Part of a small language model's weights: LayerNorm before each block.
Each number is 128 + 32 x the weight over its row's rms, rounded and kept within 0 to 255. Layers, rows and columns count from 0. Numbers have three digits each. The size before them is the row's rms in percent of the matrix's.

# down: layer 10 MLP down (transposed), 640x160, rms 0.223, rows 302-383, columns 0-79
# up: layer 10 MLP up, 640x160, rms 0.21, rows 303-383, columns 0-79
down302 119:122159126119150169146116102153046136065204167125094151077141109151201135144123143172112159085185136092178145129095111153098139130098121144125094137125110132161189151128127164129100095109146173103142150106120078121163103150092164154118146071
up303 092:125141165079192112108120125095102109118107147136121070167121128073188091116139101097218118113144124140107119149106153097128056094150087106073187151111092109113158132064093114061127160128089174098141089149134171104104132115139160122132140098
down303 092:147099133103151125148121146128169132144135150083119194130126181103117113157112157131080104143087123176187135105158129129099154166150149168135137156112150121128123106097109134091163119060143122076054130137100135189189110146148138092132114171
up304 097:132196135076117099101144043121196139092173120133106146125122135100088135157105140135000103069131102174188101116151163114148157128148166086154120111101113136183141114108132128114125133157184073111150089155149099137099127157138125133117153145
down304 111:146063112073144100104176137175132132111129171084161129121139153126156091137113120146106141151099101120118119127140111153106106122155085158156090173148132139128143161100100180141158129135160119145105132137066133116162103137119214208114148160
up305 098:097165119132146181137162153158168107111172169100060125120164131115146155067087158119112133089138142124080128088099106049155135114121118102130127176125122164129164132188096140105167076141088105100145121120105123092074095148133127123123146104
down305 092:127189127082152116121098106129150182190160087125150174139115094149181099148102139137139133092102089083099083174107132116133152054098162188147125085052119135106132156069146163082146086116169125117168160128105122100121107097123083064140083131
up306 108:094156148139143163126097126096089133145073069134164165179134191150128126157125118073050153105112161143097181135178213168097179073121064148132173114160129149093119125070148122232192124183102157112140112154144123102117137094135127123141098139
down306 102:155073102136166111150209142152140119175105167150120127108135142123205141119166151129155139063114093172188137120096159108125126004136135153150120133104156080059137149153124124153148099166127129147181094072145110107155130098082139109084124102
up307 090:117091153115160145100114151182099137128126158161152112128135154135117081108088159168119138174123201121142114118104092120113154086109105131125150147102093177112179145159107105188078076101177100149126137127162162093105128120084130170128085112
down307 088:089117184031118148160174069116123151137074088126113185113138092132076107172070105134145192146141088132129126100126129132160091164135112144179104139112084109093078149145146146100137222073106114099123137125160102185137094110129181103115096136
up308 101:128110179128116135104107124053135171110096139060107151140099171118188147140115142161130111160095081110119138207124178099155193127159105159147118149131149108148127137172086097124140086157105133168117087163106150156159154120119149165172138091
down308 105:124160083146114103188155089108164120177111145118136122153118116142128141168162132030128119157141123112152109138112076128090089096134160147171155080064133099122115065089155148137108136110138176123142142059180105185126116100115130104110130117
up309 096:157118172127116113197118118077167097131146094129192116130120122107159146120073160129142106160145062146161055147104118162118098109058097059150127098097144162122114088174127153170161157126137153121085164110147158157112163094187116117145139160
down309 099:133061095108092089105187155119129092157135165169172148131112128108166159070158132113118143132130161092126115166167123185097010000112146121173161107099104132105164143103105164148115123103171135125164125107140131148114120102132124146138160119
up310 102:133166133109121130115162122168153135099170135142173210086166097124130121188144118108115123077134146174097182094123154141135171166085117123102147129170127181149089174074131174101091176156084081175153120120133182127175160117127150123123086127
down310 105:127084140136134072152051083113156175143078115056129156150131096113183146089136149146114126175087137124098152100077131094128174106172151159188107172127180156112144074085026141115081088124160156153181104090130112066139149180158118155123135118
up311 105:145176191102136136135164130105105126094143166018112127107094124118107088173139175145161132184138167085160117103110154062117142114137126111143159114143040127145176114127109113085119169085148113045091087132154091132114125121184083083121188090
down311 109:190147159179137123116173117078185086119113156081174123093103161117122161146148083138164086097089110069152102167139132151139151120093134144129099122160146123197114117157138117111083155108134079117112157151041096179084111082172110067095126166
up312 095:127093147153148097070089132103095102087085142144156182167126101194079132106079128141188170146099101140117142174085164124145095064150092071074186156122118119106109108128117179155114139164062131178152127084187105128143129077112088123118077112
down312 079:128152112136135160150166149165117116111111104092219092175121116116068111127131136110124106112154123127133134176139184140093128125141150179066133092141104166133100093142141119096097155178085044178124098141112154168147104185103175060161139147
up313 098:098172123148113120077122099111160107126098113117129154116139123147137123115132151101101149094114083109103106166082086192124100119129155121151164138101153146177190138160083058096155122090186090100122140124135123133090110133096168126117088130
down313 109:175081061130141097143109176083141117179175143123155083117143119115088132100105148095133144156091164139076178111121115073166158177136185100090101064104115108180080157130082131102109131131147109124111117104084123057165138115132093122083117099
up314 099:068149157076174121124096086114121108212122154114112108149142117121182085123099161100174145132168184101148207131147184162148195096152119138127137143182163107121177148111083081098155066132102126091106135144124167109084151131133170103128147161
down314 101:129091089135104094148120160172155176122183135069094145114066115192165192091162165122181182142077064141151125136115116106083146163096129109119134133132156175067177142123104125149105158136062156167148114121129089112114106130180129185095143066
up315 108:097116136156124091160122101125127100137147133095151114170188131148184159150078116140111144055131150087101110086158111164130121146125101102147087073162120130141172115114139102161134116136188155102125175123093109141150110121088115073135162066
down315 118:130118128139139128153067154067177109131134161175177092131097094164046140164115143072133112133090103108158190101118109097180106103120137126115204123137169176162136141099100118050117109115110122160167099078181121158191170134154123159090154090
up316 097:153069145175124130128130155140159136062158088139081165135152167161085148101169165166117133128099127163132174115171177167133115084152107099062095157163133105094149102137047140139093158160091102101130177178131142136134137122154133070163119104
down316 102:176078106148151134086129134111184163196130127043137096177097127114074082134101125121113161149104120107098092071145130082147170060139133196164169132174133124081119114096145094081091117105147140102206077145126122113144160165096157136149067081
up317 102:140133116122125138120115126112203215120128151175093043132113138105145106101098099118071135107154155083076132096112093102084152145115159127082088218101141128117147136151151123111154196134149126083101147110106148145220164133115138101139141075
down317 105:127113117150160131111179158146116110113119121117130144137141136133249153094121123125149112092113113162036115149170127107143114147140132131138113131149113104095125122138194115106126113109162117059101087137089151099138086081162104132204135111
up318 105:141159128154118111087130134073132091109156093088055126138096132142175126142111144115116138165148110097139046164163145095171079141065117145164079122176182183148112151164133162122146119137074133162105121113131133069104089134107077102157130088
down318 099:094131151138072139117132176102134123105128170104190106154115103142171081035144109091120084155124070177166171145100096187110143219107120120130108105127096171137116100124058160168139116128203101116157144148103139162095110137089121124111184148
up319 105:113133179136156109150096099088164127124186125119144102119115122164129119105121145131098146096154117152172123108131115118193124068148144149078120069133155131160212115130145151104139145182141136116080151144191116094192077107164122122191162101
down319 107:121117136195116147106081169120105130133167133080166158136143132144101135086137143120129093135136080189071072148113149140147125135166128105093082148141124111093130153151116123114078145124163124114092120161109169199110131155150048144080160133
up320 095:133096108168144112141164086102101129132068118130118121180149169095129184129098120104122093135101138100108130129059129108115150100143149142156102174093145169146107113140157106125197148108164206121141080093152115135131105130121151139111096127
down320 098:130149118185114057078077109138096152100142136089108109114090095145189157060121172133159150112154144095068089111108102091089088094131137116042146150135127102151136107122096138171127152097126132156101118107121122142158152172113147119130123103
up321 094:183105138049113084124175108082110142109116114130111137132142103145118085168167110162148107135129081131164115114180127129134148199063111132212133139137118191114197177151182115120106157050152131123129100156116147128141140060121154118085159111
down321 095:118159088144113111178196133150167093137155102110120169111069121149125145126071112092135142057109167090130118192152168142129119131155174155115132141125131100172121065123141133124100068157138125067129095100171091085098203130125102132114094180
up322 097:140081122144118124122177094135131129103129103141063124073137156165179180135157187144146108191076095165132083141082111121123142046079121104117142091186119123151084151138079087127113103155087094094099120104196124094134106119120176109111175099
down322 090:102098050150109086117126153093148121143151178143125155052135132131169147088188172124172155152171065135140116101156095187133146059146172074039068199076107141150120174140077132129136149125135140147080134127082135084127135155182089127098136118
up323 107:105153093155138143087160177158162139110128125054107123165137161164185087103076066103123175087097145083088092119135209058091111089064148172140114179084109096112147138128136087163164142122115144106082173099112165215125110103114187142050126194
down323 102:106184091147199117174127137150064125105129115157138128154131169126094133083188096102163181138094171143079156128140146137110057122102117131153108167141124124201123126072150139084132169038145158087148175122151160100094120122129092158103125077
up324 090:163086095054093105117125148148155155121150136136117142134133197089165107122144130112132101074117090128116131063093111140137168103116107124120070084063135102190195125141128103149163128141090129128084095117144102090083093162102111100132116138
down324 091:108105065053132167141103188125110149137184147140089107076165136085077132147133089131123146088088113182110176160025108141097137198141130148157107063170080144159153139119123108136194126122177111100119113147133108094134127155132143123080098134
up325 095:135056139089141132149216093196152158140147101153179129132116124090117092115101052112149108140099133105160137119117156141098100107095122177147122069186149110089141066127156134135122199155169088145131154124159103164093116113134144085161086169
down325 103:147118188088164152122161136068084147121119172118147143151102117146150079152123135159072137125108147096131151151127080125074164129135091093120084137137161065086085107142156156166070125143086155153093166133110116106174166065116084122173131112
up326 101:172122123111090105122150126164135096107124131087149150102157106127144125091154138153124131144095168137124123161139149145132097162117112114113123153131128153186110178074162079146134094171066148142153174095132085136125175168144112049055167011
down326 104:169113163127160132143105166138088101086106115163150138086147071087043192070114126122107151119125116149203173146150127114131122111094162148151124133200149113062159091130110109126151101131189076173082165150140184133107145186128120133133150148
up327 097:155190139117129116164132081142208104122080115125133117112098181126142119110085142188148133081082175118072170132159115125113166121164179120118139134103061163123121176083110120137157109113117118058153117101165110148144107100165115125050158150
down327 103:101049100147121134107068172160122107147070124161088136156123186118171107124126210080153103147084198132109137147107086157149089033123075161101138111121176111156131149137148120077110143193121111164096157134065175155134141136108139150118166163
up328 101:111088102192133173157188114095147121128169156140177142094139174123164171124075129149160151145116080085112096099130109100124068131104124225104102154146088143074115140144139127130085115174083115138098097146102163148184097102125125100103113096
down328 099:166097089184131137109125154145124105070176145199128131152161161089124106088191139128119151165154088094116097119094129091126174185150129157145158122156132171140128193129155106142159121129131144157106132100140124122096163085095083154069169180
up329 101:093139119153123142124150082113105108117080108214096157132076133175119145170114107113149071096167122125092113096120149181124152159134145177174134127101054102144173133127103121130151204136108188166138143104148098191145141070055108099095152139
down329 102:127138117082086118131165165076109106122164105151135146143111124155098100163151144138142137135174121155176206092066134108091130130119117129133160131119120141146107078066061172077126177107169106136137087078141104088152121235128137107122153154
up330 097:118128143144147156111110116140187165099149148097150159131131122158123133149168166120115099153094153112102118127136139142157194111131128124196134117123072140087120072088161155166161153169151097073163095161046051109110169131161148125166152103
down330 080:125148130041116129138128118143140133091145123114156129131104108101191110065098064119160076121139088164094102112131090099117094059124142101188110131116153112047125158118100121127148194161217133115107148155110077156103109104154095163130146154
up331 099:088117166103157099153159164188174164125085139118131109152154174133077116085142100148141152154113094124110110165136154116123095106109078113108143177104249198131169159170129074154173134145144166138119125104106099053124141098101120134125160090
down331 089:183078122151106115075113137077170148136139093141192145132129147124077158082097121110093168083121104146149109178123096121106135137195157093064116136154102106167082110170137134097157122112142099132137167075150168125142082139132127092124102170
up332 093:154153121103125131171142120101170157169153154153119157156218152128155112125127104124126113108128062051103184176079132139122122093095127107134176099123205111134110107150110162102112125156153168157133136124213141162104124159144081161125148079
down332 093:121104133135104135090143150196087119139149169156152124130101122132058128157142102137081177153148108181156088132190111127138149140184104146219116152124069159160102159167136086079086141132123110152173144163155148062099138125119092081118106137
up333 106:121082170088110113200128118189180112080104117097164105117096120040151116167139145093116145129146110069153107153146162123156099123124086117092104136153114111137166164173143097140096096139143135107125209132152140101124082091140150059138135079
down333 119:092184131109100150128110182168141122130131115124114184051125119186242084145144133148144085148084095127093179127111113091125095145180092129148112153133163203152156182097115117103114098175133151108086129076109169122124107101162104096139139124
up334 101:165089094136152112078127118083105160186090160133073151090148137088151176133137083036140089128051148123083131203134114128160150187099111128111122133180116153083183101174136116164105110064102130115146094119184151135107121149148101147116157143
down334 106:084120125136210120184085105100144152140103125127162107150076108140202165181173153102113078132090109161105140097119099162161111109127114115166131135132105173038078142074112051157056194143100094129132069151101140100177123121183081134130178112
up335 109:105109108152132125119171122059113130112139074067107087142125199075131115086183103056126132117100134068135106166088132141121172161151110164050145083148133139126144093151201127156116087150111120084111155119196179099110157143134133121121066153
down335 108:107165113122091139153089135110116168060147186140124139078124141137204169123104139140112181124213087120122116147077142168168075151133164119144098199156098108096126091124120111140076115083121166134111177157123132120076120119144080131123175080
up336 107:165133077144110148176143134079068141107150085169135128173106122121141100118122085119124126071109114164122129174091114137092181142094174148093183109146137094101094171140114118105081038151121112083111125193146178053080137132166162099132121127
down336 114:167137112179134157195079119129109105171213117094081102141173136142143089142152220153152115141109157100147142167110065131141069047141111164108146144151137096140170159085122088100178103081094147174078130100123148110127092049090085165098147135
up337 102:166211085115086158087152119192158089133105102063096117148104156100129102140103082095133123126130132140108128055184155175129117121121141188176113141138088110137134110099159144193118146136085188164150140065105124079118173150140092143169132165
down337 097:129098110165115193125128140126142182105130088129143141153206121159119135185201132146146097117109173118121152156152068114084057104166178156100128120125091143154069106147108143118129178136150105144087113168158096125151163090088157135092186133
up338 090:092079139140126095161100103184116190125113180122093136120144146148097108159139146092149112163154104102102179141133097126148164187103079156161115131128167130068128130193115129223062129129147181091128119110085161128139131166167084173163121169
down338 084:148088079068124157102146112105146125138110131104176134095152103119111147065088140128185135118146140140164076133134132116195114052133147163084086137131095102105069092167135174066205150135098158128145115129174154143078125136138099103136104135
up339 095:115120090100133109131157145164079167117107129132096073118169133186123154150168107060097136046026116087085176094103133193100071143159159163078139158133093114099134121205121123124238126147118185114131181116129155119154130122077121103139134117
down339 095:144140082101159122144067145183172167160147118081101106111102130037116104148139190143101138192096106134119162114104122111129190106056099121133079114040127161091147079099146171122126109136102122135113114124102139119166135111137121177129091132
up340 121:063139148098089039156079153162164084145091125126121135111132106079114117144116097067128148130140141123159075071144094113135129184057115153119169150160156125119136100151146111173160145164145050092080120076139154129101111085078123119139178136
down340 115:127128108157091109215112168112145125061132087141155127083111075085093129133118106123098201060111134192169201143195078135159122140074126113051163098153142117135104125128185141170118134139140067143129139122106142130086132069141125083120132131
up341 102:038183091140122093118139163097128078127098126166142097101160180097121142118139069156131070138139159105104166121136130132151127086139127105135114092128145142152169089100106086110112143127131093169149146139109107100159139116154098153192169126
down341 103:218103144138081092144135098160176100162125102158144112152113095120108095143132083105160104086123123157123083156115136157141143156082131131131123152095170088096087123173118134161101129135148093111112150112128108145138143129098140110079048100
up342 090:133090134163130106115178103146111141075202105123138126118099094133182186124169117178075111144171077141109129066132171160133111117147185174146096148124123151171151145113139141087127148043145150030145120131131105163126181151136167140157189128
down342 098:135125097133103135172113108166090068140164139118102084119080101098144087158087140173178149091132180206111191213170108130110130091132153057095109115116131066168117083153170135144086152162136118123131084061074101117106106122106120095166080084
up343 114:130105125097086086103088146164138054127156111177156090131163128114172103094142146181099101160203117107086110212073112104120196107135126169105120139095098114170125073164166070117162149115116149069092116053155092097095139085120152147143135171
down343 108:105101123097108155094170125126090086172135119088062162084100138178128100125140143157059141130137152127044093184110112113146089173086125155098065069137070104108131107123133084156166154093135110063148160096173114170159125096124133122130110160
up344 107:100153174096126154135131106139071082162173145141132099146154104130089132127067134126064064087168144106129085170187095105162119094148141149131083144146147080152160107096117108172134183163099169217172123172076104139101122118122131128149140132
down344 112:142186118089076118155101162149173139153087127155107153091149123101178150082141164161173129121095135189062077189182151112139120105135108133097110161131160086111175101146131165132089142120144115146115159136071160148134078183091094058132098161
up345 089:137169165132132168102176110104210147118142119093165111104127134057101138107122112126130075119159135033156119167106113135092177153157152112137095117148108146109101094161175098084102151136181156169092146141104109129114121137192047056089122151
down345 099:088102141150101174099169079110123119170090131161091143163126124149143185101103129082089087158151100145104125105174098127175105040143177143106147131096137113098066120115110136145123091206084081169206144126144164123174142101108178188157111117
up346 102:140160113120131097143151181097148054112127112156172104196108164184129242115130110139116101105114156164144111107123123138125099148158147175112096144123153189117085173109147137106104108187103190169131111060177079114101097141120150112117163133
down346 107:154129122089140123134103130086076103121175170095063120092148054113126140108187139141193080129136166176152114126157177093132098161119127144194116178179109121109101092053118206103156118113133117084179131114143111124155155161124136110155180093
up347 102:127153125111127085091114140120167154093131124162193186130135081152191147095160089157144135119192162154166110109175150114137151182173135140105160077095141127132163118087120159135178104204105113094190169083076127152105139128085134038177116117
down347 106:157102153119132167166175061207152102160102153109091125063179147154153157085131121174208111078133088142124149156111144175198149112163148110131136236155162088115156171095202160129092136106079137136070163151109139162107109096125113118163116155
up348 106:117074102132060136146141172122173117108125137104140090065116141115156112142079131149074111158124140146129155117164155139132105153142168142109088086187188067135171116142157101149087123162107147112121215078147113189117096112077163072164186126
down348 118:143091118161145066108078120171139127131168107157089127094087087108187122133118106118124169157181155063159114123167115072158098114150096097095141106078155116200151093143135092138059152177144125147088098144105156100175051103143130115084110190
up349 100:156191113190096080099073103109143185170141092117150127102074174159120113114110198118149128115138175115161134140117120146152113186129164097104112095087134121147186120188204175064126144117141190102121136149094133146047140092148112137127103152
down349 097:155095122181108138104142144113146120099104127086161180090086168163126145066114072122150126104061079108146142168106137120083149158109114138163146148164141076116104103127130127139111121152157132124142191138113140119133213081089126096163129150
up350 093:116112139137107184138124168066137145126201095075080160152112174119115150079100090124082140102112074118158116065115139153109107090107086119151100084141150125141132161163144149203130129106135158070063109173100132144200128124088163150139055083
down350 088:139120158101135123132104109141148096067042113085127099100131202116151134168104172128100094135203198165140093075114112150191085106099123146096121093106132106161155143066128112071119137158158086145118104080129171139095162135119165095067207128
up351 100:192181143155116118140070168104118204128165140122116145054119082164132201131108197089149064151163183092095103131115145200145097156097123137096123185122079126130166107166095184172136149201155106159127078082196132101146094102102096120152160153
down351 101:111103107094159104122118175136149110090135124128126123155109124084141177145164046118103105075099105178168082090133091108173144119119129096159186079144158114053136166118188123127161092131146115147156137125025092083170090150149125124166159182
up352 108:114205118147095106129172149163092066138090114121151131155189130131161123100090181135147080144150108089127130195102183170089173155139136126154173124108146182084143130105112123124149145141143118064160138154136122110075101138133175101137137150
down352 103:112141172130159156163109123120123106093122125105165092102114146074149095169129135110115201132156119159150150124088128105109100124091103180122141120139162213150075044127147090135095115214104111142168127117143128059083081166131100145117128158
up353 103:152091098131108142151125145140137126139126111121151067126141147068151133129122102153115116134154114071109098082130117155140157091084163140134136151147139116169181130133157100130128163104074103142064139101103121142130081173156209129149056154
down353 088:132126124112100132170111170101116073120076095175135104126147199141149121171126072180083161092110155122108122191054095092165143066157049100082130147105149088185123125103145085111154143118112154144148102114148168099175053152091117114173129076
up354 104:048124187106131153106161130066128107112111066173129143111153132119158171099073162121120139123097151104138154093170107183170164098137126142123147154140124120128103109125153156030178126164076172046138182107137115083142141116138144104136096129
down354 107:161159118161089114186082114123118149184115112131120132163114119164104110159110152135174115128110122135116060145176168104125145080112168113155136187145176097108191095120175099104167182060150113123152132106092092117098098139125178079155075153
up355 104:096132099184042151103167135143176136126115080059148162143110146140141080154098052113170109155100126134189144181134178101162103196099166118162164152119084113141144161141068141107144133126164127163170169086112111099082120135147112120151117100
down355 107:167169140177154077165146174159165106117152132145117126155124166163184185119162102127107096156119066126127151118189139126100128111141112227102116141103121192171203149161144120085157121095122111147129137154093141087059150111120117085145109165
up356 107:189109132133174104141106087070145124092205114112191034177187139128225154122134124107150156175090103111043053121123136150116150108118110147160101113137113133159172071163128074144167147076132167091116134083173166129153082132126111091130086117
down356 106:152125043120117086138112159126125089187077109163149188102144126143098122197084093073140132137121171144134170106090151130151155088123134078066113075115127121110128112119133203120067114102178099130092134116073205135177149144124156143137129187
up357 097:128125147073069142081138097110122118149104134131098084139111143186122164108152126175095101126129104196157136206194105094131152093103124154149098154067102150096043130092127134145136143076109155180096075162186104143158109078114138129147131111
down357 092:053087097137158143158155115120138105124041175142172103142123143161180113141118115187128162113143112109095118143117106097149134119177089151086138158130161103147131133176131115170149142097169096175123113160132156127210182116112126181121116131
up358 105:073199160166112177118150124164114167129113146116127160124122105103080129090104134136123079050146066057184134130111190144193147069092135091059171141078104111132106133074076142143143117106161129118152122127105105140128082163138136160084135148
down358 107:150175110112151148154155120147104105125118130062171105104174120073091119118138163137124111162158080155157166181117129164117099182093124086117149079154162108087130115116126090082167198124169095148148118137108154125066100109199172128124146117
up359 103:135107098145134101183135088166111067100098122116157124084144128072155159124070103123087075097149131077138143134089115149098141104083099095122160174153119177120201185120118174099131161157082164104128117162161089097160131177083097147160123147
down359 103:193147133103140190127132126142147180145127086113164065161127134127158136185096137106078147115095102142115146214124138135068173170099129097131188038081126144109100137147102110107082120176165097129165181111126170062069174114157158166149134136
up360 097:136119135138178100106099112182149118125117164188124139091089126196131117131122061144126129106159194111106083123098148158115142178113130136167132174114154181134123110100168172098144174154125118176153119082085141151118108143089077085127120117
down360 098:186138099090110166114154145171100102095121107118134101180158099083069209163113118069079121164149074192126093203166150121112133162150151121145160130119149096149160163086146070137156144155090115120137126084164142125189098163116148078139168153
up361 093:160123171105180196114142185134130120116102060133166141117093136136140149133091138155116128119141089126157100133143156228081109107086148098118091090085151098106121164095117135107185168111132168037113099108106117143170082090111134103179181078
down361 093:113125112124133119131160085114116064107130148164131114160090072059149143156067144138116145150143077151097133184110137131184112124085106163162134167151080164109173115150130118148098087094137098143122126169077056136090100131130126063080151139
up362 105:121161118143070091088128093108133170135109101110147176118107108126127134142115142213150081148150099124129079129162176065152147085089123128130145147074114172122086171091125127145141169131095116129168114169153153111124164094098160109073136150
down362 103:144090160094152129110145096141148169099145123150142109091173142079174106175120143108104103126110123150153099121155138087143113145080167187094090127068106158130113159096113166167109063089172090151150079143108182137117130143108158123112117194
up363 098:087130146148105150144202169132093057089095097102142112125120100076210119149093134130135157174105172094148102142060132085079170222079152109097123175147089112123179182120124108113086113108150119149137141096151202123118102110122133186141136090
down363 095:115137105118093106115140133133161205145138107119120153190094098190140186159131072120108133096103159146094131107153150105145132107169156120191099097129118116149073112175141134169119104072145106115134074174136097128106085097160093091130094111
up364 094:098182125154111129104147141126092170103129130171118203144089095107195149127122134067132136099147105103122153147086133130125123156108145200105111078160101113128144117127137103101171148048115124065149082123130125129097122171088168127105163143
down364 097:139150146168094177147134133102131129103143148130088231142125087194108084152088147144093174107108080160151086119170153129140136072120113173128148142147102172168130154160174175152050117108157141088126161133138105123138176047101169085103122143
up365 093:077140118149113110133148177093084123142119119137113109083147187168149132146105127089174140145113105179128169140173088125151091116112107124092108117121131143131134177083134110067132145122069175115122160151158130163104141147182116101094135124
down365 090:129079150147150148128173109115136106104140164079071103134120100097078114135147094145133080120089119119173139146145192121099093239123131122127157148076150097130114103160104151142125045184056126154113103181109095093186169121135122115143131081
up366 106:119159134107153136168122099175171154119138127131113098213045076109088121126130098114143064119133182103104166155178177180083164124068139146124109124139179062107149134123127090168135123138138123176139121145112078114110109082110126124129120189
down366 114:163121094140121153123105129131164179111071136121130157119083193159148119141106102099119100086156089114156117167132119162111177063187141132110132108118113208094159138203124127126191140145146110069137165097144127166108068174133164124113123205
up367 092:145123136168118136144102080146111048093117145128116036142110097131164101123092106077169107149112159136132146103116086134185130112083140172063089154105106116110169164096118144195169165182105180164162138159078085107124090107139140139109077190
down367 101:125115108114223139089086172183136141120178145120147203087094083143082181080148167165159132116139146018138166156109117119165079107134106125171177116114105150111130096136130096094140117106150101089107154103125131136153115175125116087116108158
up368 112:110101172120095116103104075163094161164142136124151175181117137076090148156138115058118123128133116221133113089102163143160144145083127124125112094142155150150124128098117132074125165156142090104147120115146081106163133118133142124108142153
down368 118:114079120086227113152115131124112111182124164158132107133076164104009171110130145125083043099142102175163170176149137099087163112161163126153109129141077186206193103141123176136126168083174077134184141131137132148094113130105083159133160102
up369 107:108170149156098134136182162124150123148088121134128116141169162162167147125168135081139125128079082125150133125107062182071082091107100095135133190157130157076088099214106133118148156110121103146158088173109170116106139088145146160053132123
down369 106:091098077094089086173126112130121142140091185080107182079120189137181153054083140138089134124156136107127094105104119106152132194135182181144072168162160066197153161116130083113153135161138147110130152145118129149120142138118159122094119106
up370 099:139089133099099141161115155155118157138136090087101124158105129068172089193130132138095137120123116122103102156120155156083182185077101112108148154120198162128105143184124116136068195146065178102133089089147105124113076141110114123199129182
down370 095:151129188142106112121138118152115144097110198185114166095114133139126155094128119108150096154135130148096055163104151124181067125210147097127065095090101061089189087076086130099126095099141099167112127148160143113111172115140102170108199157
up371 095:111152106102108179121127107145125163155148114128112091141161135121115111084141069148194076153128149116114137134136141103140086127114164118107167093043100118076038092132111105183123092145086172093105120096141079138155140108136176173099146117
down371 088:145136097092106156176179090087125028133140095183083092127160113132129103149140123110120147180144156101122153105100152134195080139131186110173110119136167107146141149142157094077101188106127095127093120155153165124150140163126117115092150147
up372 096:108113125112147203133189084094096120113153084110127126143112131116173152139140083121141161128153136160102179124131155095121126174093088123092170113104115087088185189163137126152062132143125173139124113102139183164125150115116162078111133102
down372 096:126169117163083150116116058158133140115129124150119075144158103113125098148140100134141125140133134087142153136136105133114148220122133099110092111190113137129105180087124078131200075087119134096109145133112105102126098175085133169115141152
up373 099:158141103076165144071168126054065130121114196156128082150086143106117120061162169146123122146149155114096114132096178143207159098129119200115136144122150129114103122092057154104167082141126174104085149173131149113159172142111070105087109094
down373 099:147066125134161172093137168125131071129114167118090128121187131151179111122093101095122059128102094186095136141114089079168132182130135176119145104162139151184146100089197127135120061094105179148125084114115105115138110137131140105117126164
up374 108:104068098143132202171198156098167110085114176044152111120128161093156153091133108116093156133139150090091127136097119099059083126133083102090105086132132151131143129163137092079101109073151084119143133068121145188146114153094152147079110134
down374 100:097094160120123118208154090100181156122075037106181155111132153127118128079138112116115181126122130092080117064074158152168162150161103182210052154160112096174093146135138080056095122127098136111120150102040125139113117164148152124128143092
up375 103:081126149152168160137081081161093112127143120100148124141114184143121112119109026054111105143161149119091087081148152128134136115116178184113136169151185144112130089159125124112212148110198093113086134161135090142149139192142101075136167167
down375 111:116112073125136141116111105134135101131150108105113131126145164148122164129108128067135180095123145120104146106071164123147117163176100161138130134091077120100123167178111104131187142132125159181132124138088134116126162168139131104053141112
up376 097:089138098101098129131137173071159169088082149115149158078096129218126128088130100150160133126099137104111133144085173116207164110125128176088107148110169112127088137162102146186118164106124080112169121125153086121187128109169156132100126056
down376 095:124135152134172192137131097114115109104202124150061172149161150102130112089149103138113164148123093147174123124105122087114104052148146075104154133123070150122136180216135144141125037131126172119073178108149099118115130125090126124168179216
up377 110:120155120081137118116093113144117081164131080187126079111166173091134202109118138104128109117129145124109042099145154166139161088120104132152120132116113180129159102116160140143121199101120134094104122136155121082094143079161143087099101103
down377 090:141176146098096081121198116077137122139123142107098119123107112163180091090077082152180146124174080113112113141123075078097092082144098137124128107122110087124111110172119088139117127157146104153120148138153103165117101156147120087130090133
up378 098:187115089148094167117108155133122096125156117158129181219102130053127069112154140117168097136047052164121141148190068138100146085135171167130143138128122116088119111127156108115090166163161163169132151088115124145093105104110136119103159173
down378 100:101144166190074136182106119210098165093153114148153146104159162081199154126112134170146147184122133107146113094135090051158097067100165119147137139170088078151113097146157183086103176183101136134078091144093141111101201212125121163111120131
up379 104:091139111062149135125146155113163079200117126133179051071170138082113121124127075110125154168111131112124131175093105156078121105170185144140107103083125136109116169196065133080133089114063131117134130120083180124100103117147138078159171171
down379 106:156132116150095142093173150131157144087165082153125111171152121058057191108101164112137163162107102147102136103095141045085131210143064106142157094116177123088150087097079116122132134144093114083140148160143147167150109102095081130116145154
up380 100:147109115084089151159125091092142117233059133146101155128100137059192089088090158103149107133143131152142090147048131146148144109090134130120149141091086126130093119150107176110097104072154138154155142114106124124097098162168092142125116173
down380 088:120104117098162076162116128175116165110158097167180127158137120082166148023133107206074077133115124110087146133141081104162090143137102174156174138140089075127145105145120085156143124182085134148113103158103137076104131158136084042145178171
up381 111:157144143167103154142079147115118181078156133083117120097092178146207158104116107119107162128142101120084105149104148155124095173173196151194115154119135092132188069102103150128192142114152103151146095126090094060143092177209132130118122135
down381 093:123100150063106134127128160155159131158158178118149063190107079146227138117155105119078184131116095122055118130147153135109114153177133100121187166125114128165128066098141095123176150146100147088093098146123092065114153115126103150110123049
up382 102:110161134083128119068143038131168149113087135119141101145069174123109174073127112159191106107072129180119147153072171142176095174147105163155104154113112148095082104157147103149142069108142139126069122190149128163148144148159043156103121108
down382 107:108083137151180180114165129189115088125179158103202131058124131130066157116150129065122142168132092069097163092135098138133107140145076108135147138149157110083138086127072149188122069158127150120145112100162116097131076121147103114128123126
up383 099:146097152112163123146173102161141047131134146128096114141176140125144132132110100138125109154086147153147135070170128127164165169153203093162102116159165213128149097114164132181149107106055133177135111146095157100014088141131106182141124068
down383 091:120158187186128137110079143097106154131105086133133137123132126079098161138103151127148144142173124090125139099133142160100119219132093103092107172118191196068143044105185098089156133199136144118132117139151154142122142129144113038127086138